Weights of a small GPT-style language model, trained from scratch on English Wikipedia: value residuals.
Each number is 128 + 24 x the weight over its row's rms, rounded and kept within 0 to 255. Layers, rows and columns count from 0. Numbers have three digits each. The size before them is the row's rms in percent of the matrix's.

# q: layer 5 attention query, 128x128, rms 0.222, rows 0-20,32-52,64-84,96-116, columns 0-127
# k: layer 5 attention key, 32x128, rms 0.207, rows 0-20, columns 0-127
q0 080:141165134081131102161136127135118155117098125110194132152139121149114121084147134110150105144123169147175128112095137118085172125164111116092116148117160132144119113183148124132167104179177149131176138139128160141113118084120109168129139118127097151162080126153116134111139131120150129162151145121141102129136097099147116132141088171141105121144115104138110135151110150165135109105100
q32 075:154147115114095130149091187153090126120106104122143122178130117133135131097114085154132067154117119139138114112111162096198159074114117131124136169119121101133126123121099141117151124129121120151142129129156099138167140161163176122081087148096104122120141128117162135130167178142163168092114139121117092123148119072141132147128123123121105126122135108125119134120135127137150126161159
q64 089:098131159166181098134119117104129128146129137129148124112121124106107148130138099099107104113131089136104122133089136129140146097143146194102143141117119128135102101124132141106153141171107078165168119137138118111115096127102188137122107104140137112149103101142172115152090118180133138128146166146110125136142102085119146116085140123102114120126132070108083095151129147134134192113104
q96 079:126153160135099174129156143142127121121093135091109146098148098148143137155145125095135104149081170079103090164103140091132081105104114139147122154161126144132130109156077123125160119170152146150144165115138134095101110127133140176135116110099177169154093119102136142131143082121111131149149150110120132111101101115140139119148124087129147132110093121119101084149095129129132111143085
k0 088:103119126108168148121122128101155115155072111120155128143127094142159110138197099106166146133111139125131104127100120110102131137111146178108120135113126115125108136166140146101168135201125139115157170155152117123108144088130141173147103094095126130127121097121165145112134082137079133136100135153095137131154091146095135103163134078154139119099139113110136114133124178108113127114117
q1 060:170186161178142146094111085137113102125139120107106095092132099122096128107115111107120074121129142091141126154110108107089135121120114120110147151153117152148138147084142141123112104097122129141123121083094172100137110105187132132107159146105106148156145159118080109113172135119115122129121158151155103113116127149119128168149129128103158131098130156109129150162166122104125159149170
q33 072:090129165148145128118121119142114140166160139141116146159107161111115131156099133086113140152140069121138157160140158144127108103140155104121153136135123096170113133094119143170072147107094110149136087114121158142140150065122127096125130116160125116120088136122103116144128173151127145126130117175156111113104110147125113158097146090166141180150123116102142109087147079096120118135138
q65 087:159183149094085084135107132115105163111156142125153116105110114149085134124114119143150069133151153155149132100136139143114111139163114095170107106118153152139156112117166137114150123123132118145164132131105123165114141124155090131110131143131099142141114141131049156100198143125112109142149168118152114132093145112152103165134100154145134107131110149150113162143105137097115096115114
q97 067:104130162125113117146163115126139108066160082128130117162140103124096146138128133130101112088103128160166132131137115130133113098136111122152114161134131102144114153127128184136160157121140091095082074104126178077087135141127074095120126114140153138083133135133114147125176133095138156144148114125127130122115125115130125184106094112121152146112142109139123136101151109091170114097159
k1 088:142143087146150151154132068115155095161121168103154124129099116123122129156091134141124154103123127112089116120162142136137100143143143110088110116161136140125175149132121120159103079127113149156107089103105126152135149163169091130118103119118133113154129103083110112154102096129136136116168065130088145124141141141125110060105132147100110141126158150136130102147147090126150137167152
q2 071:125139095075170141153176135112124148094101117159115130148140129146171138144140109073113147133110115100134143123121132129112140145123170129094096151111116112104090114170116147102162155162128154120147146141109100142107157112058146149116132135130152154093133124127160131122100103146109137104089098097138143101168120117150112117137138140166134116151138094116167079104126182123129134093086
q34 068:156105117097153158127140159140173104120115133132139131132133129136182150133150148102100128111119151105181100101120098123149170163153125159105094144133097150095117116176136113103157133132136134173135154179129090095116101125103157173156100128105142121121149115104146155114129101116123113143110118084108120107162137149132146093140161137139102070123145100118130116136122169134116136126057
q66 076:125131130110184129137112127089122106116097091137116136145150102152187144118145117118115172128137111080125126135102107164154151133153141150101105132130118112129085130149118171089165143164126125148130147150148079105103133141066188151128146098104145133112129097135185131122145112162120115127109122121112153094136124125104078129149172106123108124107141130131171099126119174108129152107098
q98 062:140150134109168149135118152114115106099105135137127123123141114170203130126153092128130118123126158076124123122097142130138134157131110142128108165133079196124125128162104116135165111150119123147174167114135079121121136117104144164107112138091141139127094102119176117128111119126119105087101092095136122101133113134128145099140110106143112105129157085093141086125103153143088130111071
k2 081:127125152090139114151108165147124141148137103126103142132104107153150145113171098108159080135160115147119121108105103075101138114108091121115157109131133136147098112154147162113163140131168122129183151150203134122114095131081140148125104123142137129135098112163157126098121132164131132104115154122069126116140099090105138174128125112175161106096116113146122138144101139167110113106114
q3 091:152157138160107114125133107127133151103128145139131173119132123107155126102158115115169106167150147115142119119080129120151166126161098135132115138155130147138169114152131112133148131139182101125152130130161123119135085113136122150116126119109163140150124148102135103111174184156125118137154160134160131105132151134120075180134113103163168092176145111126180147128150127202101109103131
q35 072:147127136130121127124127130140112153148164120144111148135126139116098104089118110150112082156123125113120092112077166129151117069109162121136145105139122117124157122119118176136075141165123134111136140104139132108153162121157145109073155116116168110094095098143133111116171183170147162110149174120121092078148128115129107184118101142158162148168144103128142115146126120132120121113155
q67 082:145165152124083137124138144164117126130106093160141140109168096152132130134136127094149095162174135158106133152086175100108171114114138101120090152138126123108170121156116170105112138153149109141135111116133155134123124139152163153091135110116115100120118157154115161112140189117139125131134153128120119139103083098157133167102120096147148121143118102134069065148096133134133097149111
q99 063:158140149134113162134135155154171104106116098122162130139140095127118108127157114134112097166095150106115135189125125126106140087132146100153143144149107135148117168146128163118116142143126130086102169158148143104130071103124131145124064088112177112130122135143101128150148129154127108186129181126091134126094119109115127148128109079154170119120139087145132110136118138141136103099094
k3 083:140111134105114151115117143090078111139124117085165120130143124118175155124151117158138171148088130098136127140146079089126147115133155193142106087099133124121116136168105111128118124177151116152143175138139126134117099134116134126098120150125101147122111151128150151124160108154122130091136135118149127136166128149175163091136158136131100143058153083115143152161120176116153119125149
q4 067:153133114137151081137131146146134132123095127127144137119115110108137143120130103121124127102126116160151076150109109164183154152088122099146087097128140137149117107169105164093156103191132119075137128170160109123120080168132135170120154130112114096157118077100133139107133139145128146155174124126094146098122131153100150145128158142158084130155127130155174136126132123153142106123157
q36 064:110109120113161145135113170114109129096111173081140151128144133155152099144162107126111128116105163142090101101087147100087137125140173144117130142116092133135106148166132131126128121152145117121192189115111127127123078149171133175075145178136132143119106126141120133090132100143126150129103101131111120124147107119161121165166161124140114127116148114093124091180102154124119130113131
q68 085:144148122145135101121163148175123124137121157095109169139130122137135092151145134124119167153123149156130133100130148086103105129108098118073134131125124140111136083136145148090098121152093098089157203160107094114135084142140140181115146154133116095118109141127148105086128116120143163093144123123117120161134097133125120121150140147106073139100142157120158095104100128184127132110137
q100 079:104158104133136130102097170114108137114095145167106145134090140183115097126158116113102113109104140164108120070094129125170112137144156177117128137156108154136110144134128131058143139155133120167143116175122102151098132105114130171108142176134137143155155083137156105119117102118105141130150085121123128136160137089129133166168123160128118137106098114129160136116111138118087127101126
k4 086:099109136121150111109143143199113123123108144128157132131158145098087133128131119131149123170164115140086122152150118160084112126176054125155115129133111164144126123126110106164119132106121147107134114112126151128145095161100144180081114131123156152114115125111154116166112131108139174128136115134118137133117115181167127166151104166141081139128155183119134137147085112136125113117102
q5 074:133149147127175082103135118153141099111128113138133117146102149133137150153100127142125154101138121157151129162150159126135108119170145091134136106133099134124137123150141122082124136127113089111106123128133157092101144123136097111136145143058126108176105099112128157125112152163163114162152184133105120093123147106071104183099060109125123163129124126179099149105138124127133135148115
q37 063:114151121160129081055131106114140163131151143117104154139170121100090111118110142116135135142124133103139166172148150114123107102103116097118128111130118100121081129115171147123163157133132112091126142084153143137113127136143100132121130134152166138130102100154099159125129143109147139122128095145155161143088134122118118168140134101112161167190117124172119136140134078100177143158167
q69 072:152115158143136087142104108098114124084120166141116144159098161074133142143133158148112111140138136123157145123148127150079142143155131105170142111131132122132155128104170092126133044132130123087122172129125144122128125120181137107146131168124134150154114096124154121128154111124114131140149142156134094127140132130121117126097084119136139131169184159163113163126095078149092161110136
q101 073:151131149120173133117138096093106130087173119175136139139118125120121186137096133107113150137171112128176120107120133150126138164134129088130146123097124099164159105109092124103123108115131052168136073113114134120126168108115100103125133149081128122182114095145102099101134151136141184132110135136147142127125136103119086161149100148119106125144133143150116144130141100123121153097147
k5 092:109128140114114160146160121092133115181175148106134138142135133124110091104098181116103097135126117123101150087124114156119118131118161111159145125113171124091180133123109082144091150080135166128112136097085128142134120139167080095116171139142107127133146151115091152136130162140130125121152113124149126121123135140138122077139142128104106162139152162109101131109160103071175135123150
q6 083:161136163131104086127117102106168110132169119124147130165121166119109133140122134125137136146137130135172137158094137124087127107138147095116156200181109083134144179089110126146111137101125105171144126122093105146169158138163117081120100142110161091110081134096115115139150137141111126123093134099120163143113157111129131126146095134124164157150116111119105092139122108122114108146093
q38 067:154132148157127127139139087137146123137172115135123130117101134089098142117107159128138177100164100089157122158123120125146140139138127077146143134165154098143167120087127142116112130113081112110086065140134137139154157109124115084127152098103135114157113136133100124130145206094107132133156174155165106156095125130105110106108114146109129160159072136129112131115150141145141127148129
q70 068:119153112146090105110138101099150170129171085111169135117131121129119130126110155131110118104122126099157119168132091176132155132142123101112112166139122132087141131088119110161115145081164122151125087126117171162146140157128115138124123145131129102168133119138092143168114167155166093135130177119162134126097177155113153121109113099152135088147107149123120168131152120131144092105081
q102 068:134128151148085100129136093143160153150153140123126139095139151073103116078110181140109145121128150115149121188136141117115130112129116110120140126120176087128152125120139137178131120112096143153124149118111135107175110143133089088130147065124160101110086166134095126153124169134129103157120146141164126116110137161128124103079133126132164117168141133137125122162121112102184128155131
k6 116:120147108126122110126120101114128125119143120134141145092108161135050081113125156142101139127082124100130126149145111138130138152125121119149098133117141143120154118143100093138096141090093150151081152103129131118112157143136123115144176143126147133110098119094092127160146110093160067159116106130161128121119131174167135109125162145130117128140181148136172126134159073107186094136114
q7 078:117131116120173138077141150122128163134162123128114122088139084094129151101124117144113116164155172154146144091135091142116092104140077150106112087111164112139103133083094162134126099102093162138130107071139140121130103132114138113111133127121102142133105148134152169131109153125122132164135091095112119154126094201131142113089174124147135115106174123129121138127109109119135102122150
q39 079:166121143121102164135117150106131107182104135138130126101107131131162132089120090143106126113130129182099128156088097159171117116130209194130126125127146134155141117161101109132068141109142140142139155104134156128149109171150103100160108133161110086130128128118111104141156093077142154161149137107134128147115112115113119157136121113125121108145179129160122113133112120119107118117100
q71 080:114140127147123156142106158206175090115135150110111085143092092153131106145109173130149136146129123161127154122111106096153106111120154171112139193148158127135143149139141147171080115137161117139147166098117104130151115080105133089145132107134124137101147157104103162129128151131116140138136137102086105117111144094157164122119158156180113126102134150104143110155128124127118127127138
q103 075:112148104164177141084076111112145144165125146133100112111080126146171107093131120165143089104147180137108128117125111158122120098152117172100134122116177097133134139116119167153127171114144126140150100146129115157104115097118125109133144159138070151105133117130161136115140141115088149128146108151135144148107125115139132140057141141083135155099106127117148098151165129116119115165126
k7 093:148117165095176122138110114158098095142123126114147116135152092140130132136127130088163123165161112113108105099099142165098115151126083139123155107130128146139093112112145160141142109167128104139117109151119143152104100099135131197132144134151174132160085092115140130091153110158107190107146134148109123159124145143135094162186150111110134146136096168125084135151133129129124128092138
q8 085:184167137110107119107123125097136144115140121117115148159096163087115128122162178142114155140140124142140135149096113131124128116132157101105104183176085125104189128136097104109126155098096130124107161080104123134134156154162157117122099095122144110104100119101127157138171118140128114148123153107109159118126156138145097120125159125180111136153150112155163134120150157107097121152084
q40 083:140101122127117161095131147110143140136157109151173095101117141157083118130128134137121201064105111116096112176111087161147158160125182105147110134143135106113117116089128112070138141137132105132128114105127092146118169156117151123100154151154126129123153131133097103146128164113154147171123158088121096111171107133151158148127152117131113136155115119140146115146162126139164150117133
q72 074:131134100142117122152104116148136089139127139114100078144098144133113086159144197136113099149117160129143138158113075167126124119153147072090114187148126157096157119162066118150125141121133105133157140099125115128152155114141082100113145105162138126140149110114126176114108150112161107157097164127124116107097135135119108112143159131104134134118141157116165148150127112155126130136089
q104 087:110156136141100089124156141159169133122145107120170120105101130130162115130101142145112156119130122124146161180128113135135143126123130116139091133120173084092176084131121130126133188111109115162100137129090162137119155109113137098157161086090120169106115108113079121114099143120096124173109145126118098101104150123146145100146136131109090116167102158150114136148100159100172127147121
k8 090:145107132169116099093185122116160097127107149080096152121144141128160091116127146156113141129109134134166138107142147108087151099149130116126159144134177142100142111080130086125142112097093122162130131102132163180139177131123126072100117126108084104132133113132102154107125161076135115165141127127123126127120130112119124131087141121096134139128110120155121111145086126081167103162128
q9 065:140144107155174094108097146132132176142154109155095166130120132125109085139098112127117185139151152097108183142113112129148116134124142151153156120136088117147172114095132094143101147081113140171077130116118113101146155130163160098133152096086140127106100104153135118103130142098138114140157148156128103137160165124105112193126150134149116101155138139100128131099122123136132137161137
q41 066:151113165120127134101122116128142141153151098148155134149082144133137132122086120121105139112120130126132145201088062167160126153137178114131150135153127082143147134152135123128085097087177111190077118099139152134128148087135144132158122145102130124146118103113131126153142105155159143127150112106111126119142164107124142177131117159120115118152134117139180097092136099129141137112120
q73 070:109116094113096101145115138136140134131129099125118097160125138166114098129102126120140126114133135136098140137098112125163108109154126101156111132115129147147114108167131133134070137132169101167130125102095122100118218080148153073127146122113127135065112136111082138120122123140116091190126157134106120117113153081148093132130095142145130128135118134168187133146136144130141109144109
q105 075:147161157138182076130141099127190130129183069124130123157087135152135134146057152138176153143150137104142150161110117124086147140138135087148158124157113074138141162133153125118088141109162101144121119133128129118174155117135133113132132142120130169113117118101128141147112129157134132123112147140088132115136193118096130126124125157119096122113134118150141103125132146151168130114110
k9 110:119114129154145130116117119118150131146147105116072118138127141110105085084139146116107133104054116098164143132143107143100138134135121108113114170141132156107174150100101088125160141108123095143142150120127116134141209153092184115076132134126099113129147105136097115161109160138120094181103126125148139096148146125122131152138164134137131154117126096117179139130147121149164128112110
q10 084:166142124108084173167098114070103171067092115115113156141161098146152154108145094138110136107176102118131085111116178125137119163113166117123137146116098138105117117145116127137153132133159146126090110142148138134130103114149125204154094169128149091104113123152124130121149128138110125114164159148118163115145126135132086136102127160126156125134141126132121106112160099152126119123095
q42 093:136173134124101143142105115152155137116126157163103120150131112145110155130160101094138112111191087130138109118159178131114107155070084148162089108150098165106033121094116162095161144130105100099162137147141101120114081133096138139135104141132130131144130126145119095130121108106117132107132105181117128138111124117139113099139138152130148151122134126111127130113167160121118130111126
q74 086:143127094101146153080136099118129136119089110177100173122166159150127138128126038134138123152143150121136104115133110104126124142141113089106133087107124126169119135173125136090130132168111162117121124165146129095093084129134137179123107093115137111147111128120141120082132104135138128118117141167144157156136128154111086108128110140058137146115128129150106111111140139169131132122092
q106 090:117100149089133128177086118129110201116130166149104141121160095136146150163119102098126088164180118123131089102128155148152069102151102129133108101130142132124101101141128136126106134137138105076112116133125128123110116111161138163149120087113128105146151124166122127125161073155106126136139140166137134140145138177147108120158114135124138141129102117135093122090103081158126141089126
k10 123:152140144103135130153113091167116154142135131156117128123199128136119157093118131146142107148186131142095092115137141112109108131182130141133113094132111109136099124110151194141131101134143121121123106163140117101108090135122127174145094105141168124114127139130145086116128103148110170116133143128176162110166150145138088124134141131133137150175129158125071125107182109173121136122129
q11 084:079099139156165130145106177195106115137122156163134168111112128110111167112140134143137102141113146146155165150112169124115158133158114145126113146115143179140102103092159137117148127169119146100128124169104068107155086096112108107168124149097186130132118120115138133102129104147130134140131121091139129109096135115133137133146125108141088123156097165155130162134103136119090134123155
q43 095:134116108116112135131100093165089161136103094119161138112119116139146149146186121116133182121139142074129100123121098141159160178135102139078165162104166114131122079128108138134184090120163149109121144097113126121121131120085116133128127118118140138139139108177134130112164149136109146113149124131112127111131115172137159141109160164151107126099113093112124107151105127177151129129182
q75 091:096125120151124145152130122136118137162128139104098123153149123116161084131136132119102114111158170163110077131170105187124124162119118189158109128091116124114106159116119148127154130109150109156161143135111113137110132143132163129120145120146104071154148073125166124155094105136151125115108082089133146121148132088148149103121160154150136117165085122128142114152145127186123156103144
q107 108:111193095122123135145145148162085117144069134164115137167145121130152127082163108142124162122151123145133122094144144138135136113081146185117081137108100101122146104120113123153155143112076176126143149156135166160113125152146107098159139126120155113117135126102071129105146126125092120093150115113129083148144122106112145145159122147124119132126137114143151105088092130131132085097124
k11 101:131116149116116097139114138158118163146126117127116147149169125110115128118156129108147124139093121113136078106126158164151138149127086117136107084121127174130082125065137158124151141119089062145165121112100122148138124119120103172161120113126134187155094140116153113127098163088109178107132120175140167120160150117143147153110128084144141142176140150140118125152124142111113152136119
q12 083:112118155115136134125140090141136137121148141100120124146130113110137110121151115114136138120172101134121100121087098109150127123146089134161129142130106130101133134153108140138112079096133128198151120120119106088142103107142139150075101105130111124169165116115136141071069164082090129129152096189095126091112151140183136134128125093115138168125129150115105119120104090092144120124098
q44 095:122149135121116112119114155147122113134135141136121110142128113153173155199143122122110142127142098121102131166122098129132107125152137161125124093129137185164147133132111082108116127156130127168132154105120137183133175069105146115142112114103115112120144140089151144179125119157126142067131114127109128111126131076087148134126123092140121095119130111114160118175067106116118180135118
q76 091:137153064126143144148150088113126105142120136150105096154158108142147130140131105134112165109102101185107113090141135152100096141157174113121184099099110121132133153108108113095156091159137141125123108116147140152103090148139117116141149134168082153170151067097138128113147135117139121143115133109111122109094148113166128161136132147127111083112176094146130163119131141124147093129143
q108 094:138128140135145118117125158097122151120134150127108139109120137102161114172129157143082140106136117159139092093119183111129129116164090146094133105119163123173101141138146141121133149134127158138151140111154154157150142086140098104116133143119111084136117152152090110133146182117152110145132111133176161139109079079131166138158111146129188080126109148121122144154114082118101153102099
k12 096:108121104103147060141150174149114091136097077113136149166133094122123164148105104125115103104148098112111144146149134136115129090136089134122110155126141123137158118139117097129128156056131141147130155124130135067103151140085116118155151138136136141117150124099101120119103126083123101120090165114128101140103136145071089115124119134131093161117137156103139139139112127073113145091127
q13 089:116119162122105087107118172146122142142141153123136151131115109133137137141127101095146128122179153169136107135130140161152088105152102158126141095130115120127136126134140127175120145123135097139165059125138150128143135101151130148140138111128135104137118093124148096137137147174130177120080175102094105141098102096142095158132114130143123101169136132119131133170109145212077140107140
q45 100:129169160162125133124145175148134114147141163176125152119107112157120133148164096117129149091174122125118109135110116083148138136150105161115117108091095153101122131112118161136122125117111151132138092152134155105120140091138142162094093107095160098103114079136139098129105131082136129119126094125088122094130150102077115157160148127113127136140149088076089127147105124124105127129184
q77 099:135135155106144051141134112122087147101105120158123144132139087123135114095140148131157109117128089152089120115117113102111111104153088084107098144123120105119095127130106150088093098174113129118165095158122110123115147097157112165140122111127107106091105107141134106092134141121120126155094110115115150088116133107119118157138097163169128148094121131070127117101123164094150078136117
q109 102:127119130129136126145089098112127120154117122137144093168153101104124164118138163168131141094173129144152163099121137146134105132176118123072161097112110135128169173116126126149114119171136150116120122133127131094170105097157121144127077126119115090167124104089114121088130141103106153107130113131173149097129111110091106132124109188114108115146141157096140157131086101138098164145104
k13 094:189166108157123195112139129142123147106142083160114130099144099128158123125127135181142079132164093148112168116109160107107117104140137163119105111125121127165105154090109142114117147161125132147130092127120119083129093066123133147152175132131094168146154148129140162129134116148136137120130114159128131129137103103134127143127148121134121146098145106140142107136138153098112198165148
q14 106:116170157133122094142118109168155155157156130098102112199111121146111107131134116123111087127124137107130129150116084143112119197117159109127168114102087090158093139168108141164139127145132127120086123169147103095121141136164135122146145122115133137124122121139111126092163129143090159130134089119144108098140132127126133151147095144104119083165136132106101117103125146133184117165086
q46 135:085136166140100167153100120154152154139120150143108119178111138131123106153137140115137130123153072110085130128109138180134119114109153171144136149149132107158101099112132172126101135141103119119162108103143122134120107109070123094149168134153131115130156113128170090133114119100134148130147094164127067112113123128106140105106129151107133120164135152089115124121136201173112154125123
q78 114:134112126118160150086150101141144146150129111161123122114102122125112126122074117171115140143138113148109159132105134153115051117159089080136095130104148138127085130108159128118076131162094116106119102130090141126151125124099082127156127097110187142161108124102124111107110118109110133160070131120108131114150150125113167134169126140080108139121135143130119133069114120137144116099142
q110 117:120145131143102108128097150171133146129154117144127106113158139133143157170114125138086116138145099123112141176121141139132145153086126106123115097120094113131143144128149128118116116160136122133153103126125119078182153097175093115130124114108170115100124088162124093088133062143132109134166117154155129123186189111149105128155083114132103134132140143123097179125139126160117135094149
k14 101:126145144154127104117116087096133129120151116102168112109139139134082158139122137167109130077112131125110135140111088152140123141115145163143111121156171124170083134148152115107121176161146175079070118120137131160113162112143148155142125126144126159138175105134128130085103146095117152094081126137112133132132106159114168132156126120104125086102110121148125137149085144081103137109096
q15 109:157082130145141115143147160130186133098089127129133093158144144142169146120159119161140130117107128137075136141130141102142154151123130138117116167167122153121161142142107120139139166134138129178137194133134105131124138152104180119110090179141081182133139100114126103141137136154128119095099143136111134149128072117152091149181162137105134113139101146127137095128151152116119127132135
q47 117:114154103142131138147063115131156128143143120087121133116121136148105094157152140126148147111104130175114112149140103141153135122168138117109114161106151105100077153084169110094191131137092134109116138119122150096126095152094202114138099126159121107108146137143170155148084097116139106128143138132121116130111076097120113106132162141164110141153110096164139118114131151158138133141129
q79 107:127146122098128134128115149128147122126080073150106098147122102120125148120151144126130074159132110091145146149128145096138146145143100146137121105110152120121118131151103128137110134162098140097136182123102166162164147143162107172093131096155134170134165120166136091109164147152140128188132165169088145135130132119088122124148142112124113119149085106143102087137114115125191130108121
q111 123:114121066123106141082126123133154114139126145140086123102098132163156103129138120170102130133141132129109160126163113103099097111171127104141107125135135108116175185097144133124122120119136119125175094141109136158107120112149149111135141115091183134118145135114101143115089171102170123127101149113151141114092133102109159113111151088167115144148084112097158129102159150137108077098114
k15 091:157123132131136136134159139166095093138152110120119144138123068124157140117166110151140101146152167110118088102161093133137128134126084120139175100109100108119125124117109121110108173150126160104115126112114162137091112126112115113155164163125172137077141117102154159107131127118123121098072100162177109169161122172135118113118092125156147142117091116143112109118152091123110134136172
q16 099:131123136166117122091119138103124120115128139143134136118131111118095178116129138137139169141121124106151197116177137118117123152146122079156100123138099105131081129073151104180091107133139156126109152128126093096128093098105117147133108169110133131101112134142131133132168123093096174139132153112167142149151145121120137158074136117134131121151110120123096159050138141126128160155157
q48 111:135108108121139135124134113122164127117171132119153107128147111105156154183124118124141125154110124105146136134114168086129158159116126086112124122117084144169134122139108097113146077120154128145104144090136072121148122158152093130129170124080130121112121117153126157154156125116139135172158152128109137116143140187113185130140101127093143140133127111145057121159153090102142089157112
q80 101:135135132091122131180136145096094116108175157087149129186167114142136146162145116143087145180119157127196128164126151172129126145143074140123091090107139140107146152151117118172153107148119153085150138154137128133156153107167113113153130136158162141137165119137141140126131135098158123115125152111113117148104104158130136165144134160091124126098129145120121121146112113147139150105093
q112 110:166086108093130095108099104113129113121139145176115128086104096089110159111142126123129157155133095142119101129115123097128085145118138108135144082117121137134122132126136132156142146121116123141106053120133133126124182181142137153119114141143160148142175135105175103132144100103144129170152145098124107088106136164118135120151161123104158124135158159068110140187137128140136125147148
k16 108:140125122115079170109169133088137124121124132133108128112103198172111117130160170124116083111107110085125132159099120134143152146123116135111145186121155141135164115116100083140097131129133119139094128116128148154099163105102116102143140142106119131098141114115137116141108141141159085170109085158109080086125119155083094145149178123109130170128138129144145125152089142124117115123135
q17 153:115078129156142195075107173081102081130142130112136143104114126112172103100138110152159145106118138142123113143118127089099153141111156153103139133131130123095142153106103138140146135091136164116147125105146123142149133144106135129140150169124104164114159120157137128127132135138159101147088124112090152087079055094133154123146142082132137148101149102126159122140120130101111125139150
q49 168:151075149143142126146142138119145096118125178107121101100136120107149114117074118152112130126101191134122120139163129115103108155139123098119153122126177129110163174113118084112125088144154135131129174107109131123161165132146148118110097137094102126125116127134093171127118123148130098188101134109132125126097158109110143103095119157119113098085143122112085174131142094096156141149097
q81 140:145101155128128160130142145080129071113165136137140126122129143105125088152132160083129144128091129098143151136150123122110155144100102114126164143130133152143158149110106142112142134120131171129121160117133148111093152118124176076109104119132096173148196142126099105156120122167179104101142076118109137106157159124134109101162130091149121142113161090167114142126127159116120108096123
q113 166:127087139148156138110121162113117125147120112124117123092128123093163106147144119115097077134115173106162146104144089104128187118156068120111141161112137100131061118153137093109154169112189126162143121110125164138101103101102126125117147111126090179125149133124130149148135172116133154133104103155130116104148180149113096106168149136129142131153124111132143118139106124101120134148131
k17 097:117149101112105142111135144086151133161136100098107136135110095125125124148131127176116070137111136121166173136136116115116131158119119146170148130135115094126129168120116116133139203124114201133156144114137135131099091133097158154085132130127132162175140130145160162130115150121145157114124127198162104096136153127094144112097140129140118113120143111117143128139093131155120122081086
q18 117:107133103136144122115105120163135157118133130124054128141112109121089137139150155116128038176119120116143102087114116127123130094137161117082139095153147134127111179109142117138100122127094121136110131175134139139109125109120147118090102126157136102106125096150151143102120144141110155156153130164136135114155136126101116160124143126141129173167107122174100135111129080125180127080136
q50 106:144089105139127123113122106150154155140100120126089128126097126128170119116133144138108079142110155121145119120144147092127136108152128119135143169168122119178146130125181085145111111101191161151072141120133165109144117088134102131120137146112160125132149111119164114164107092094153111155118134108116180134116104115137133126119179160108108094103113104184124158165135090105130139130129
q82 099:162141086138130111155112122156126110129144151100118132102133102178147149130145111098108111136184121139149156079078148190128128146128147158098141164153140109117147154141191110111149144113142159085139118140137182166135129080116102097138152136112131091140124140120098133079135121128147164159160112096128126127123123147127092094111118126141165128177112118124124127137146124174116141127136
q114 118:151120115128107137149126099127156158110121119126141105129105138103136140106142106143153153118158149163131156115145113109143140132119097118095139137157149086151089161161153121172154132117084129137166123110083113111169124110144127093084139134122144115115139099143163148094130086119126126138073086166077122125202127127120101109069143121170108146082151133136109123112126130098136154097133
k18 103:128160130092135138171136151178154115144149124140087161140161104093145140136123117123081099150151113123158121077137143109096123124129128128183136122132117074107110097137148146150112100133105146068096103137120150142091088130137139135142143119153112166094132198166120122126159086122161164134109153141107136116148130152137132104108098132144112128130098116143146140149171115112136132123078
q19 134:134152121133177115116116113149084144132148095126117155164134089139106133139164142127077084157157118122168111100130144120092147172156093104117104162151119137138126128111153152130112111132151163111104116150118134133097091113114132131131134147149156104149153091150109155112147124139142158114079184167154107137108159147108106168130093149185101136114112132140128118103135135167161144074128
q51 116:075157122127109063131095099189139130126092108108129095130123160144081123125109113082106138162142087124093137129075146141113149125100094149111138153157136149123115088160141146096117117143126112117139156090122153137089110106141097124142117128133132107155096125096152127090127124118118136126136136118139147163090142129092124164151131117111101152131121126125109118111072134177111164113084
q83 129:156118163082136120129121125115104176129118128156129125155119137144149088120160108114132162146118155106149140129116147153081121140108088147159107137143102097134092122138138117124168100144134127107136138180101123102125130150117157100136134106134118107122113095104134083111171123114144142119131147125123132132185097110168126180174087090095130064138144087131173128143162122159095118103111
q115 118:106142134095143124133127080143105120131139136136111105165168106128099128135170086143098142090106112081097109110124143129137114142157159105127114149083135126178122130117095151138147122118119137132143140120107119108113129145133148150139130141139194100124142156114101081135118139107127138118146135147154145169151101126089098155176082101115168126153158174143154124122076111160096133076161
k19 108:131112097084110145112089130089116108125087116180082135116115092145119122120107115132120137103108167151140128122116120151153115136109138122124142118144149127120158109131136088121133123120081129127119115138101154098123108134138166124066154170193113077137155090120118139111187131118156142164138134139148091097121175108142132169111129142080134141131110131109163125120103140171136086162132
q20 097:143129139157118125123128112129158095141130119127115111111102178153148153147112155126124131155125071131133119158107151116125137116171135112111077093127136111153112149147171117156135147081085101162115101118078115118122117147137117153132137120124135103118086079085153098123147166169160141137137117123158152118111110137139140144119183125141115160123180116110116120101168110161067126160091
q52 091:161120113178182109144144110124135093091122108129171119117150142130181092144112130123132113116126126113147138182123133115097140112110111074086124126103127156148133128181141114144084124106170143094104148118135138128107114146130085129137143137137164124123137120122117151119108158134089110135058142119205123140127135176101084150129128161147147159103121118099153148130123147140125145148142
q84 093:122132159121149105125124144152121149107124125124076139099147157112143121136155133094123111136140068134179106114118166089124114150147133122121088113134126125140127114126100139153118078174148127111112130106108121139123177148146116118138143132087175098095150108094095108155117105153159111135106132117083159149114116150110127156093145141130110123178172119082134139160073088161125114173115
q116 102:121137123155128129101123132161116084145159116092111140152121145099130134107124111137137088109142132105139132113096145091084137082114145092140127123089132134110131112120135125180141094137137151087121129129158109158109131131145168149143135123147176132113093096115095131104093126155107124128161166132173165127098113149100105142100140142106147144153166149156159109083157105115081105196156
k20 093:072153162113133112175143111163125124125139153126093094143121098167113141091121165165085124128178121117123089147091164165142116133076140119146104123120158117135157148122083100129091104114082143132116129136114147154122148123127133135128156162103145116136134111162119132167096120131108130151128160101133146110117157139174119198099150086136090138153135155118105103141100109127127129129121